Weights of a small GPT-style language model, trained from scratch on English Wikipedia: 4.49M parameters.
Each number is 128 + 32 x the weight over its row's rms, rounded and kept within 0 to 255. Layers, rows and columns count from 0. The size above them is the row's rms in percent of the matrix's.

# layer 7 MLP up, 512x96, rms 0.132, rows 83-151, columns 0-47
size [ 98  99  97 102  99 100  95  98 101  97  90 108  94 105  98 106 101 105  98 101 100  98 108  99 101  92 103 114 108  96 106 103 107 108 106  95 101 109 102 103  96 111  92  97 105  98  98 101  97 112 109  94 102 101  99 102  97 105 103  98 100  99  98  99  86  98 104 102  98]
[[127 131 128 109 107  97 117  99 112 131 140 110 148 157 102 136 190 127 162 115 135 110 125 116 140 163  55 112 174 147 183 159 129 103 143 116  72  77 170  95 108 123  90 150 128  67 120  93]
 [112 240 122 120 120 125 114 154 133 135 109 156 157  95  88 103 160  94 129 125 118 183 158 147 128 154 179 200 106 174 150 139  87 196  85  77  96 106 125 118 119 118  83 146  75 157  93 154]
 [124 211 121 167 131 142 160 147 155  92 182 194  81 153 162  69  64  93 105 104 100 132 155 110 119 113 141 150 144 103  76  93  99  80 143 149 131 169  83 116 197 124 106 151 125 104 121 146]
 [119 122 158 158 133  74 148 104 185 116 146 122 137  86 118 174 144 114  81 124  95 165 172 158 112 170 144 180 107  88 103  90 118  82 121 101 190 109 101 113 121  85 115  76 109  71 188 152]
 [157  92 133 152 127 131 170 140  86  76 121 101 139 150 106 129  34  83 124 166 176 130 171 105 136 141 148 165 174 144 190 117  84 114 171  78 144 147 169  81  90 102 138  56 146 108 183 156]
 [ 74 153 195 156 122 157 178 169 120  89 176 122 169 104 138 111 117  95 108 127  92 178  92  60 215  87 143 130 144  95 107 120 161 159 115 165 113 140  97 152 111 147 147 104  72 131 176 188]
 [157 152  93 111 121 128 197 136 122 104 159 149 123 108  87 116 127  84 164  93 123  82 103 108 142  74 176  94 101 164 107  92 110 154 136 201 127 197 153 145 118 162 127 123 148 116 177 146]
 [122 171 106 133 128 132 124 125  85 125 172 145 104  92 148 129  67  50 124  87 139 136  78 131  95 103 115  55 124 152  61 161 116 122  65 135  49 171 117 110 144 171 137 150 138 152 140 147]
 [106 119 135  99 176  99 130 112 145 153 100 147  86 147  69 141 159 109 127 125 176 126 131  36 201 150  90 126 107 141 119 144  83 147 180 113 144  90 158 147 156 138 139  96 135  96  69 154]
 [127 141  93 122  90 101 160  89 161 132 144 155  83 139 115 157 128 138  64 110  84 136 186 124 157 123  98  98 116 161 106 141 102 135 112  27 128 139 169 184 162 147 139 142  84 146 141 206]
 [ 87 128 149  81 126 160 131 111 218  98 126 155 119 129 142 110 127 180 128 143 146 103 154 143 102 128 124 113 117 116 135 136 151 193 194 102 120 109  98 147 157  82 116 132  90 139 130 131]
 [159 129 101 166 142 136 169 102 100 123 134 149 104 146 171 142 152 167 152  97  89 104 196 103 128 145 137 129 158 176 107 121 129 124  84 112 114 125 152 112 136  84 100 136 131 130  87 134]
 [140 150 162 129 125 101 138 139 116 129 127 133 135 162 148  44 160 120 114 103 105 121 145  65  98 146  95 131 107 109 125 179 131 138 129 120 126 118  72  83 170 126 207 165 100 146 125 136]
 [ 62 153 107 128 129 124 138 172 107  64 127 156  80  51 121 115 177 198 113 135 159 107 189 156 115 124 154 191 105  75 155  92 127 115 144  84 120  86 108 151 110 153 110 154 138 160  57 166]
 [109 142  70  79 192 131 183 104 128 154  81 155  93 140  81 149  88 114  90 126 120 135 130 115 164  99 145  93  88 118 157 154 167 130 153  92 160 113 164 132 125 134 111 158 123 167 176 158]
 [149 131 158 101  88 113 182 163 120 120 150 116 138 106 116 113 128 103 157 120 103  84  50 155 155 180 125 156 154 113 117  72  69 181 124 176 141 130 154  56 173  83 119 163 110 183 125 123]
 [ 74  96  71 166 113 159 161 147 133 116 166 162 168 107 166 104 156 178  73 135 156 124 194 104  87 114 119 120 120 163 181 123 156  44 149 124 120 143 146 127 182 133 121 146 132  56 134  99]
 [105 173  67  90 157 134  98 141 125 127 165 150  90  75  84 115 189 135 114  88 143 127 172 115 116 126 125 107 108 122 126 108  86 114 120 145 133 103 127 177  92 111 121  91 118 113 120  93]
 [154 145 124 219 116 146 127  84 115  55 104 125 160  97 119 186  81 157 152 110 134 124 137  88 127  55 119 172 130 117 168 146 143 132 178 126  91  94  72  80 153 125 116 110 169 162 119 158]
 [ 84 158  45  95 108 149 135  89 170 132 178 185  89 182 144 137 165 140 146 137 109  78 109 112  44 138 174 135  94 136 162 120 146 180 108 134 164  78 174 128 165 126 132 144 134 105 116 169]
 [131 107 137 137 158 188  84  96 112 149 121 130 122 125 131  95 121 104 131 137  71 124 156 128 144 120 100  64 141 163 136 146 104  53 129  98 156 142 181 133 133 150 151 142 161 162 114 140]
 [153 156 110 116 173  83 161 110 123 168 204 110  99 131 138 148 140 100 114 185  67  57 138  90 181 141  77 138 154 156  94  96 170 107  88 108 100 147 129  92 110 123 104 100 105 148 174 122]
 [133 121 172 136 128 125 135 157 125 130 193 164 143 146 153  59  75 162 120 108 109 108 168  76  48 152 159 196 118 188 166 118 115 114  57 147 126 103 142 202 153 170 153 163 126  95 101 160]
 [147 127 223 112 141 164 127  61 118 108 137 119 179 169 151 175 128  75 119 106 151 124  80 113 124 135 135 119 106 155  63 153 133 102 128 170  76 132 133 128 144 139 123 138  92 164 182 165]
 [126 133 175 133 140 172 137 104 142 149 135 136 169 176 138 138 132 103 125 133 156 120 114 142 103 125 154 123  64  89 118 145  94 147 170 131  84 160  84 145  59 149 101 197 147 121 164 147]
 [170 177 162 151 149 141 155 121  88 123 176 101  95  88 171 129 124 101 178 101 156  98 138 155 143  52 163 148 127 118 170 133 121 197 100  84 113 111  75 114  36 109 159 155 117 106  70 142]
 [138 192 112 103 112 107 218  99 142 188 147 133 175 137 132  86 132 117 143 137 104 192 153 116 146 116 115 164 175 159 164 138 155  72 123 103  81 167  85 110  76 116  97 138 123 136 115 151]
 [121 106 174 124 111 185 128 103 139  61 126 110 118 100 123 173 128 110 176 117 130 110 159 109  85 115  83 207 129 125 170 132  99  71 175 104 164 137 153 192 136 158 198 146 135  38 138 140]
 [ 42 115 116 142 174 162 121 134 117 153 106 101  93  76 173 118  92 194 156 133 132 157 180  76 129 156 119 178 174  95 156 193 162 107 127 133 150 136 178  46 143 136 158 168  99 120 117 118]
 [162 129 125 133  93 158 144 157 127 141 162 144  71 162 123  80 161 131 104 143 156  79 155  75 167 137 132 107 121  91 156  53 135 130 184 138 152  76 178  85  99 155 158 135  53 171 152 105]
 [207 166 170  92  85 120 119  58 157 129 160 141 143 106 107 193 158 160 140 149 144  82 160 109 109 187 145  90 139  84 137 152 130 136  92 103 153 124 122 146 112 118 176 109 177 121 101 156]
 [114 122 147 111 106 139 147 184  69 135 156 102 141 117 112 115 166 117 113 184 118 144 144 152 204 114  93  90 141 122  89 158 122 108 133  64  92 122 196 158  89 172 132 123 119 108 109 112]
 [153 109 141 147 112 147 138 118 161 176 114 100 126 123  92 104 160 146 111 143  96 106 188  18 142  93  87 136 193 101 111 162 132  89 102 134 127 121 138 206 149  92 144 123 130 175  91  71]
 [104  99 124 139 112 130 152 171 164  90 195 127 183 105 138 118 112 148 138 171 142  75 123  82 152 160  90 202  77 110 157  87 126 143 110 142 107  96 117 139 141 171  68 141 137 102 125 169]
 [ 85 168 152 142 134 149 168 115 125 119 129  75 156 125 150 150 137 143 124 136  10 133 118  76 124 138  87  91 209 125 148 128 156 142 138 116 107 120 145 101 131 122 156  90 144 133 180 135]
 [140 172  97 107 119 115 115 109 126  69 140  98 149 119 137 134  99 147 112 107 146 122  63 177 152 147 138 146 153 146 123 160  67 145 193 189  90 123  87  87 122 152 125 137 107 106 129  93]
 [111 109 118 198 115 143 148 142 107 116 174 178 169  70  98 105 128  82 179 161 153 133 193  85  77 133 140 105 106 159  74 134 147  77 155 114 153 182 141  90 144 102 175 152  86 124 134 180]
 [ 85 136 170 101 131 122 123 160 113  43 209 149 172 105 136 114 133 159  79 125 138 135 110 162 124  96  88 119 110 146 222 122 112 130 132 141 163 109 208 158 156 177 134 161 148 140 146 137]
 [136 146 155 109 132  77 172 112 132 156 111 143 105 123  77 123  84 104 107 119  36 107 149 116 172 133  99 119 108 130 129 181 169 117 101  64  78 142  96 156 163 154 113 127  51  80 128 188]
 [ 97 149 132 165  85 129 118 224 116 187 194 142 121  86 117 173  55 120 125 155  98 115 141  98 101 126 153 151 104 171 131 149 107 108 143 122 151 121 117 122 153 147 146 128  98 153 107 149]
 [165 159 141 156  85 167 167 162 180 156 121 117 119 127 124  40 126  84 116 109 110 133  90  92 168 129 109 139 127 122 136  35 167 141  91 118 194 135 145 182  91  93 161 148  74  69 126 126]
 [196 151 143  89 113 140 100 118 143 164 195 108 117 195 132 154 103 138 144 142 226 136 137 176 181  74  92  81 107 179 125 122  84  90  73 147  52 140 148 147 154 113 115 136 122  97 122 143]
 [115 183 110 161 101 119 125 108 121 104 150  84 112  99 129 108 128  74 112 168 102 157 104 132 142 144 139 158 126 138 134 134 165 109  77  63 115 167 122 114  29 191 165 171 168 124 119 129]
 [ 95  86  95 147 148 141 154  93 120  87 104 146 136 116 109 122  90 120 149 165 131 107 150  83 129 100 131 144 132 138 131 192 141 132 139 112 124 138 171 108 115 180 147 118 147 109 146  59]
 [ 95 179 143  83 138 168 119 109 107  58 137  98  86  74 124 151 103 118 127 133 129 105 178 100  81  64  75 100 140 136 103 133 140  71 126 155 143 151 118 174 102 117 112 164 135 137 127 127]
 [ 88 136 172 158  91 112 130  91 154  94 165  87 185  94  86 109 162  96  90  86 120 112 121 140  88 124 127 115 142  83 143 116 111 109 125 111 169 169 155 108 130 115 154 162 119 128 141 125]
 [116 146 155 181 164  90 108 120  67 141 102 139 113 103 174 115 121  95 142 109 172 129  94  76 113 133  95 123 146 153  82 144 170 125 145 191 130 132 142 148 106 145 121 190 175 147  74 150]
 [ 96 127 152 165 125 126 156 149 117 181 167 117 155 125 152 154 152 156 122 115  74 109 155 146 158 111 191 158 151 124  78  87  98 149 106  96 127 155  71  91 140 111 134 154 134 148 165 134]
 [120 155 159  97 103 166 130 128  71 115 136 113 165 171 132 140 117 135 141 145 110 124 107 107 161 168 107 181 122 142 158 145  65 175 112 152 156 123 255 148 139 101 144 149 126 122  83 141]
 [ 90 153 112 154 119 158 119 174 165 136 101  93 116 110 115 128 115 205  98 168  98 102 103 124  98 118 134 177 137 181 116 162 121 104 148 147 102 130 194 143 148 144 153 129  83 124 136 140]
 [202 125 135 165 179 105 170 159  97 156 135  76 102 109 144 154  77 105 105  85 114 122 144 185  80  93 178 121 133 151 128 121 147 122 127 152 111  74 121 126 195 114 105 131 151 161 135 208]
 [169 129 102 169 188 120 101 174 144 177 172 101  84 125  99 106 142  91 135 138 128 121 172 164 124 103 147 102 137  85  96 139 107 133  64  36 144 115 150 120 112  84 170 121 174 105 129 131]
 [125 109 111 132 149 113 117 149 153  90 146 150 162 126  73 138 118 132 138 123  97  53 133 113  98  94 144 101 100 177 152 142 163 104 171  85 107 139 121 186  99 149  93 166 132  95 152 134]
 [164 149 163 107 112 162 179 118  59 112 137 139  96  87 128 146 138 111 149 117 135 126 106  73  81 106 101 203  97 169 148  95 166 122 149 180 142  97 198 110 136 133 102 106 146  94 122 134]
 [102 178 114 156 117 145 123 124 132 101 187 106 131  74 118  98 159 159 171 130 140 128 187 121  97 145 149 136 130 103 152 108  99 143 171 179 124 205 129 132 160 162 135 124 192 116 124  64]
 [138  97 166  85 148 102 160  94  49 152 121 168  57 155 154 120 107 112 147 155 142  96 143 185 172 164 107 116 122 110 140  85 133 102 187 184 161 135 206 164 190 121 166  87  95 149 106 127]
 [ 93 140 149 128 117 156 163 106 153 111 125 152  99  86 131  36 105 192 124  86 187 159 142 102 143 171 122 163 130 122 121  95 152 161 109 115 169 161  93 156 190 100  67 133 119  64 159 160]
 [161 152 154 154  96 166 137 126 126 149 141 111  90 169 210 159 172 114 133 138 141 115 123 128  97 111 127 117  79 215  64 131 127 113 117 173 144 159 158 129 130 152  99 141 140  78  76 121]
 [121 118 112 129 112 155 170 171 148 115 102  54 137  86 156 169  95 115 102  94  93 105 188 113 129 166 127  98 149 156 160  94 114  74  96 112  55 108 115 113 141 161  96 160 127  79 166 189]
 [ 35  87 133 104 149 138 183 141 117  97  99 146 151  90 142 174 107 121 151  76 120  96 153  95 124  83 135 152 193 160 136 178 109 101 133 158 192 105 121 124  87  91 171 138 176 104 135 130]
 [ 93 135 142 164 104 200 194  92 163 122 165 125 116 133 108 188 159 112  78  94 164 167  75 119 141 160  96 154 122 107 132 112  70 160 102  85 111 133 106 103 140 136 118 147  48 122 113 151]
 [119 122 117 163  77  98 178 153 141 114 124  85 142 116  95 126 129  87 166 119 177 133 180 109 162 135 139 150 139  78  76 122 116 103 112 157 114  89 173 148 186 129 114 131 163 171  92  66]
 [ 82 178 130 141 128 135 127  99 112  94 158 133 144  91 128 141 114 132 114  91 108 140 116  73 186 161 103 129 144  96 122 175 126 164  87 168 122  74 201  85 116 139 144 144 108 114 178 124]
 [ 88 143 151  85 121 138 132 124 100  68 122 142 148 113  79 128 168 133 160  85  98  92 191  79 132 136 136 101  81 125 116 122 127  55 161 128 185 104 104 182 158  86 145 119 176 107 117 179]
 [137 140 154  72 154 139 121 115 127  92  77 151 179 145  84 101 159  90  94 129 127  93 163 117 120 112 141 144  67 148  93 176 170 117  94  98  84 108 116 103 161 103 182 133 147 131 117 157]
 [ 57 132 143 169 144 146 153  81  84  95 135  83 138 135 110 149 107 123  87  94  77 116 151 103 169 161 181  85 129 127 145 125  99 145 102 134 147 108 162 106 125 147  80 147 185 122  55 128]
 [148  82  56 176 119 148  81 181 144 108 154 143 139 163  72 143 113 137 130 159 152 100 131 155 104 109 124 124 125 171  79 154 161 162  95 187 118 154 135 103 147 116 175  75 216 189 141 145]
 [158 124 112 154 137 151  82  82 174 176 143 108  71 114 123 154 115 101 171 153 180 119 171 109 106 111 155 128 126 145 115 126  98 125 111 173 145 175 138 148  93 118  93 139 111  66 149 117]
 [105 144  94 157 200 126 135 109 122 121  88 138 105  91 157  95 153 137 160 110 126 177 123 111 141 102 117 121 168  75 120 117 182 129  93 118 144 131 107  94 164  96  66 151 197 138 140 176]]
# layer 7 MLP down (transposed), 512x96, rms 0.0189, rows 83-151, columns 0-47
size [100  99  97 105 109  93  91 107  94  94  92  98  90 106  92  98 103  99  87 106 107 104 116 111  97  93 110 119  97 105 116  98  94 102 100  92 103  95  97  96  86 110  91  95 101  90  96  95  97 113 101  84  97  95  96 103  86 103 107  95  91  92 102  95  99  98  97 104  97]
[[ 87 117 128 164 157  98 161 116 191 166 156 141  76 159 158  94 155 119  51  97 144 151 196  87 110  91 189 115 133  90 130  72 164 149 154 110 129 104 152 109 121 187 148 119 148 165  71 145]
 [103  47 122 137 141 163 202  83 113 114 126 161 116 140 159 104 131 176 150  99 100 212 116  85 140 111 124  59 169  93 100  83 111 115 109 141 161 120 127 122  45 121 184 148 134 106  69 111]
 [125 173 105 113  86 137 112 158  77 159 184 124 176 110 139  85  92 117 105 111 176 159 167  85  88 230 135 184 194 144  86 114 123 124 112 145 120  83 121 131 119  85 128 162  72 107 106 148]
 [128 137  96 149 125 175  92 103 124 144 165 133  81  95  58 118  99 148 134  94 140 177  58 127 150  99 118  98 144  81 137 153 153 153 162 123  57 157 102 161 164  77 120 128 163 206 145 134]
 [145 120 122 128  51 109 162 144 126 133 161 116 128 100 102 157 180 146 118 128 111 110 105  66 170 108 153 162  72 134 149 101 107 144  62 141 128 176 150 102 142 134 107 208 173 171  97 124]
 [178 112  57 125 118 109 110 117 158  98 135 104  55 148 158 156 104 137 132 185 148 101 133 155  84 143 149 194 117 132  86 197 161 169 106 171 156 164 122 127 149 133 137 135 138  87  62 107]
 [120 124 119 133 169 127  63 104 113 196 104 134 186  95 144  93 153 165 172 101 147 106 160  90 147 118 108 165 156 120 167 174 156 188 134  57 153  74 179 108 133  91  74 145 154 173 147 172]
 [172  98 108 157 144 147 147  48 167 181 156 138  91 158 185 120  72 129 151 174 133 166 109 114 134 117 132 185 144  80 128 155 159 113 101 132  83 116 126 104 147 126 149 124 109 175 105  68]
 [141 127 138  85 161 100 156 164 133 156 173 136  85 115 141  89 124 122 160 131 137  87 123 110 119  63 134 143 133 148 100 186 149 192 151 169  73 101 115 191  94 110 161 166  77 138 138  88]
 [101  42 149 139 211  97 112 175  98 104 139 131 159 152 128  89  75 164 150 147 104 124 133 119 142  91 117 101 169 115 153 138 102 106 164 138 133 193 134  86 142 131 151 129 202  93  95  92]
 [104 157 146 176 154 105 146 120  31 120  99 144 127 142 137 143  94 126 174 109 119 177  44  89 161 124 119 147 166 167 148 107 110 100  72 108 177 168 137 112  90 162 167 116 126 137 101  73]
 [ 71 141 115 114 135 155 156 200 145 149 142  99 133 151  81 128  72 143 115 117 133 184 129  94 151 131 136 125 159  99 124 163 121 105 120  91 126  61 108 108 143 124 148 150 125 100 156 137]
 [151 108 145  71 183 142 129 117 126 154 112 155 121 141 169 147 127 122  94 106 117 137  75 165 149 149  93  69 107 132 104 181 115 125 147 136  47 171 145  80  96  76 125 105 110 151 113 106]
 [146 144 140 129 127 155 142  73 160 108 110 104 202 169 198  79  61  91 145 180 143 151  78 132 124 124  85  78 134 170  81 189 103 138 124 164 108 151 154 150 140 144 105 143 134  54 170 165]
 [127 130  62 134 160 164 143 178 104 110 140  84 150 138 124 142 135 176  74 136 143 105 116 139 141 132 195 109 170 202  88 142 163 146 153 131 138  69 102 133 104 126 168 133  66 102 106 175]
 [128 150 107  98 116 170  99 110  77 156  65 130 159 120 124 146 126 132 104 181 172 119 135 125 107  81 114 104 125 175 113  79 120 166 154  79 107 179  99 143 103 111 114 120 145  41 106 171]
 [137 136 167 124 136 110 122 148 123 187 193 168 197 131 152 157 134 152  35 128 109 162 157 159  84  65 138 174 156 119 117 136 156  89  99 145 152 147 130 150  78  89 103 168 105  65 149 123]
 [ 90 139 124 155  65 113 100  85  90 154 135 105 188 104 127 106 147 101 114 153 147 118 135  57 104 133 142 102 106  80 135 125 131 103 139 121 127 147 187 143 113 190 149 219 143 162 118 127]
 [116 138 177  89 108  96 164 110 124 126 111  93 150 165 108 209 172 130  92 133  94 132  86 113  96 179 145 153  95 103 121 152 140 101 151 156 144 111 152 174 136  98 118 166  79  53 172 108]
 [181 158 155 170 128  96 122 172 117  91  73  86 181  99  86 138 127  67 120 123 108 158 160 119 151 117 108 124 122 185  88 148  99 136 118 180  82 112 195 107  93 143 102 139 133 136 131  86]
 [172 155 139 143  80 124 113 144  90 159 146  87 144 113 187 194  77 178 159 100 128 103 192 152 144 121 146 116 167 135 119 131 173 123 131  57 145 101 139  78 237  74  84 117 129 130 149 150]
 [107 130 176 167 127 166 165  83 139 138 181 113 167  93 133 136  91 138 158 112 158 107 159 108 171  87 127 119 185  54 181 136 111 117  94 147 137  60 161 150 129 115 179 156 108 116 121 110]
 [ 85 129 122 117  84 138 124 166 127 143 161  66  81 113 152 143 135 153 140 155 159 115  95 130 132 147 102 184 115  56 104 170 116 124 154 108 203 180 146 166 155  72 156 113  89  70 185 142]
 [166 120 125 153  56 147 138 106 150  94 113 143 155 153 126  80 111 125 114 119 158 100 110 139 156 165 102  87 166 180  64 153  91 171 136 188 174 129 148 139 121 138 152 140 101  92 188 130]
 [ 61 124  87 192 113 140 152  83 119  66  71 144 118 129 105 112 149 104 145  53 162 109 138  90 109 168 151 141 141 125 139 131 159 159 125 101 185 112 136 122 177  99 185  68  65 161 105 124]
 [ 95 106 177  78 154 106 103 142 152 128 131 106 123 115  60 153 127 125 105 101  75 135 156 117 133 184  85 125 128 134 139  96 110 137 104 121  90 116 166 158 150 122 108 144 169 160 175  32]
 [117 157 185 103 113  95  83 164 188 119 178 135 160 128 118  48  76 124 100 178  98 109 129 174  88 124 143 143 125 140 162 164 165  99 124 101 148 119 164 168 184 127 144  95 100 125 122 119]
 [ 88 153 164 110  84 149 111 106 159 161 139  82  82  98 158  97 122 113 170  85  99 143 138 186 136 161 118 129 151 150 141 204 116  57 183 152  98 153 193 109 145 146 118 121 145 134 150 141]
 [175 178 121 145  90 140 137 150 115 149 125  87 118 126  80 125 120 110 174 152 101 106 125 184 168 102 187  71 142 131 160  78  92 134 146 124  76 110 115 150 122  73 105 137 120 146  73 111]
 [106 120 162  97 153 126 113 109  86 145 103  55 140 122 100  93  45 150 126 149 127 189 134 102 143 122  91 159 125 125 110 203 121 136  96 137 101 141 138 199 141  82 110  96 154 139 137 161]
 [155 142 134 120 139 129 175 234 157 144 125 162 123 154 103  89 118 106 153 123  81  93 132  87 202 155  90  87 116 127 160 121  81 141 127 125 116  96 181 123  94 161 163 152 114 133 178 146]
 [145 118 128 177 143 145 100  77 134 135 115 100 156 127  97 118  97 133  98 139 101  93 105  69  67 139 127 166 158  92 119 109 128 132 112 198 136 184  71 116  92 159 160 132 164  76 107 152]
 [129 148  82  89 149 105 194 109 158 132 154 118 119 136 132 152  42  92 145 122 148 119 116 186 146 147 130 104  94 155 142  89  97 159  70 161 120 163 154  99 132 147 137  95  95  86 104 138]
 [142  59 139 143 100 178 111 137 105  98 130 123 130 173 169 205 137 182  27  68 118 109 171 121 159 111 145 159 151 130 121 136 116 172 194 132 107 108 149 181 144 108 154 144 124 127 155 129]
 [150 127 118 112 138  78 130 126  97 137 154  86 134 114  91 102  83  93 142 135 118 105  66 112 177 105 196 121  82  66 110 142 170 183 111 154 105  98 130  77 156 140 155 129 114 149  60 158]
 [ 77 147 132  91 151 159 125 127 139 144 136  98  95 173 120 105  95 140 114 108 125 120 178  97 128 104  95 207 110 117 137  77 131 185 109  54  61 119 164 172 141 109 161 128 151 184 160 139]
 [126 144 168  89  98  95 129 119  87 167  99  78  85 116 177 166  89  88 119  94  81 143 123 181 124 105 112 142 113 112 110 175  73 185 145 106 120 138 151 173 139 189 104 107 161 114 131 128]
 [116  69 104 150 170 195 165 111 118 162  91 116 129 106 149 179 161 154 190 102 156 175 161 118 126 117 134 109 112 120 120 118 129 107 151 107 116 149 137 121  56 125 162 185 182 103 154 143]
 [ 93 229 123 162 184  72  75 105 132 127  84 146 128 166 180 114  99  98  80 134  94 118 131 110 102 115 117 112 168 122 125  86 128  97 149 127 113 133 140 168 177  77 138 150 164 144  98  94]
 [115 100 122 160 221 160 150  99 120 141  75 194  96 100 154 119 146 145  86 147 124 181 125  80 119 133 171 126 141 126 127 105 125 123 143 112  98 158 120 102 127 138  79 124 154  80 161 107]
 [155 135 159  99 155 129 138 131 113 124 158 136 164 176 148 157 129 144 174 168 117 153 132 164  58 146 158  75  77 149  74 157  89 141 119  79 133  72 137 111 124 140  70  89 110  79  58 141]
 [137 166 140  99 165  87 141 129 123  93 194  93 100 139 181 115 106 131 120 104 245 141 175 146 169  85 127 120 159 136 128 104 122 102 120 112 112  54 151 114 107 123 111 166 109 154 220 105]
 [122  52 130 130 194 153 179 147 127 127 139 143 132 156 167 140 152 112 150 125 153  90 129 123 130 163 119 128 159 105 119 136 162 169 160 119 178 156  97 125 147 195 100  67 106 121 148 104]
 [143 186 164 114 111 101 151 154  71 147 123 121 113 108 127 147 129 128 145 179 140 167 132 152 119 168 114 100 164 117 191  91 167 136 161 106 142 135 177 113  84 125 158 102 146 119 116 116]
 [198 180 147 111  81 104 153 169 138 127 161  85 162 113 146 102 106 103 144 121 146 160  89 172 125 120 141 159 193 153 102 122 128 116 218 100 141 153 113 161  66  70  87 134 121  94 142 121]
 [213 138 128 118  85 149 119 165 152 150 150 109 120 113 197 133 157 117 120 127 146 137 100 118 116 108 125 168 163 121 127 180 171 133 178 154 102 135  75 107 106  95 130 146  71 171 108 163]
 [ 94 146 100 120 131 126 130 131 119 150  41  93 101 225  94 137 154 155  97 154 156 137 150 101 134 113 135 155 121  89 112 117 135 148 107  99 159 119  81  74  83 114 155  45 117 116 154 102]
 [146 122 181 164 121 200 117  74 131 114 108  83 127 174 143  74 124 113  89  79 118 145 113 139  76 173 111  81 119 173 150 152 171  83  88 106 159 117 119 163 170 118 100  76  95 149 148 123]
 [141  89 112  95 180 105 112 145 132 107 189 118 120 142 155 136 118 124  98 130 140 135 138 186  91 127 164 114 125 114  48 125 103 179 111 137 137 180  81  68 175 193 212 136  72  86  50 126]
 [111 112 120 183 154 108  94  38 149 172 129 129 147 152 139 132 135 145 140 148 115 144 135 111  84  99 139 127 139 123 139  96 129  79 100 136 190 172 169 123 117  88 141 160 161 181 153 158]
 [130  57 136 110 110 133  70 142 120 134 123 134 121 101  69  92 119 212  92 173 109 115  98 150 114 118  83 157 171 122 152 163 143  75  95  78 125 121 102 109 129  78 170 147 131 116 147 100]
 [129  85 127  75 130  94 130  60  70 111 142 124 148 143  88 144 123 160 136 153 150 129  72 124 130 132 117 150 130 147  94 111 174 115 117 154  67  71  54 118  89 173 100 113  89 141 183 146]
 [131 134 117 127 114 140  73 164 117 108 143 110 117 111 127 141  79 146 150 126  87  82 132 168 116 146  73 114 149 169 155 152  50 108 183 109 130 145 145 149 148 187  98  74 152 168 171 148]
 [ 96  59 198 127 129 111 143  54 170 156 145 148  94  61 144 129 154 157 107 138 101 200 160 120 155 184 102 106 178 129 112 117 136 109 186 177 133 102  82 139 111 121 168 147 169  88 114  94]
 [138 115 169 125 122  51  50 122  98 132  74 105 149 142 165 156 152 122 106 133 137  62 117 141 140 111 175 167 155 166 104 188 180 152 113 152 101 112 129 181 136 153 110 169  84 129 161 114]
 [131  87 119  82 156 109 121 112  96 160  73 134 172 178 200 130 136 161 144 109 145 150 108 103 122 139 114 123 154 177 166 171 147 136 152 138 104 129  99 180 133 143  69 147 152 145 113  88]
 [217 133  99 128 122  72 113 165  85  45 125 132 136 105 129 151 184 106 117 122 122 128 119 124 102 104 137 151 101 132 112 101 124 143 114 162 108 171 166 154  86  91 185  72 111 110 145 128]
 [103 128 121 127 160 131 115 118 126 162 169  99 132 132  62 141 153 103 133 128 110 118 138  71  96 140 135  92 163 107 153 128 119 144 130  99 124 113  80  97 167  99 114 102 133 218 169 116]
 [160 162 149 126  79 116 133 127 109 162 148 148 132 102 130 109 163  72 178 162 120 135 170 137 159 178 152  59 173 134  87  93 170 161  79 147 130 153 132 112 138  93  92 194 127 106 139  97]
 [166 176 130 114  90  86  91  77 142 180  68  90 159 111 152 114 102  59 137 194 138 147  88 178 125 145 124 111 174 164 107 119 124 125 164  88  80 119 133 147 159 155 103 154 118 133 122 124]
 [163  94  93 158 141 100  73 251 134 128  59 117 143 174 129 106 134 152 113 155  48  81 104 155 120 150 129 115 177 149 128 126 126 130 123 105 133 139 166 148  83 135 136 143 127  59 163 140]
 [118 156 106  83 130 155 100 120  93 153 118 140 100 107 110 149  98 211 139 112 164 183  66 135 107  92 150 126  82 165 168 182  77 190 122 115 103 128  74  81 102 100 109 133 121  68 100 193]
 [109 100  69 113 169  98 113 132 138 145 112 108  91 153 176 119 162 122 113 173 115  88 159  98 150 152 133 116 156 128 141 135  95 176 144 149 150  85 140 148 112 118 105 215 134  89  94 153]
 [113 159  97 149 145 148 132  65  86 160 147 119 130 190 184 131  67  88 107 158 149 122 139 190 127  83 143 165 122 112 154 107 155 186 100 154  78  57 149 103 137 157 166 173 108 141 120 164]
 [112 141  49 179 159 123 142 108 122 164 153 139  83 131 154 155  32 113 163  96  61 153 100 117 124 112 116  65 167 109 174 159 138 166 169 115 134 139  88 115  95 120 172 165 132 132 132 136]
 [194  91  97 111  91  85 165 169 108 136 164 158 133 161 140 118 111  90 117 173 186 128 126 110  68  80 135 148 156 148 109 163 153 156 156 164 115 117 121 168 137  99 180 108 112 113 124 116]
 [143 149 151  90  83  86 116 109 153 215  68 117 141 118 168 202 127 141 130 124 117 150 154  76 132  92 151 148  93 112 164 122 106 117 143 131 135  80 160 132  88 104 120 163 111  92  99 114]
 [145  88 138 112 135 114 166 149  84 189 100 169  81 126 145 145 125 111 145 126 152 115 122 110 170 152 149 104 154 140 103 130  82 104 143 159 141 118 135 110 162  60 120 168 175 122 157 119]
 [160 114 116  59 112 105 145 111 172 101 130 100 140 100 153 114 125 121 116 150 162 101 134 137  94 168 113 126 107 189 136 165 148 196  89 192 175 119 129 112 136 163 162 117  70 151 143 118]]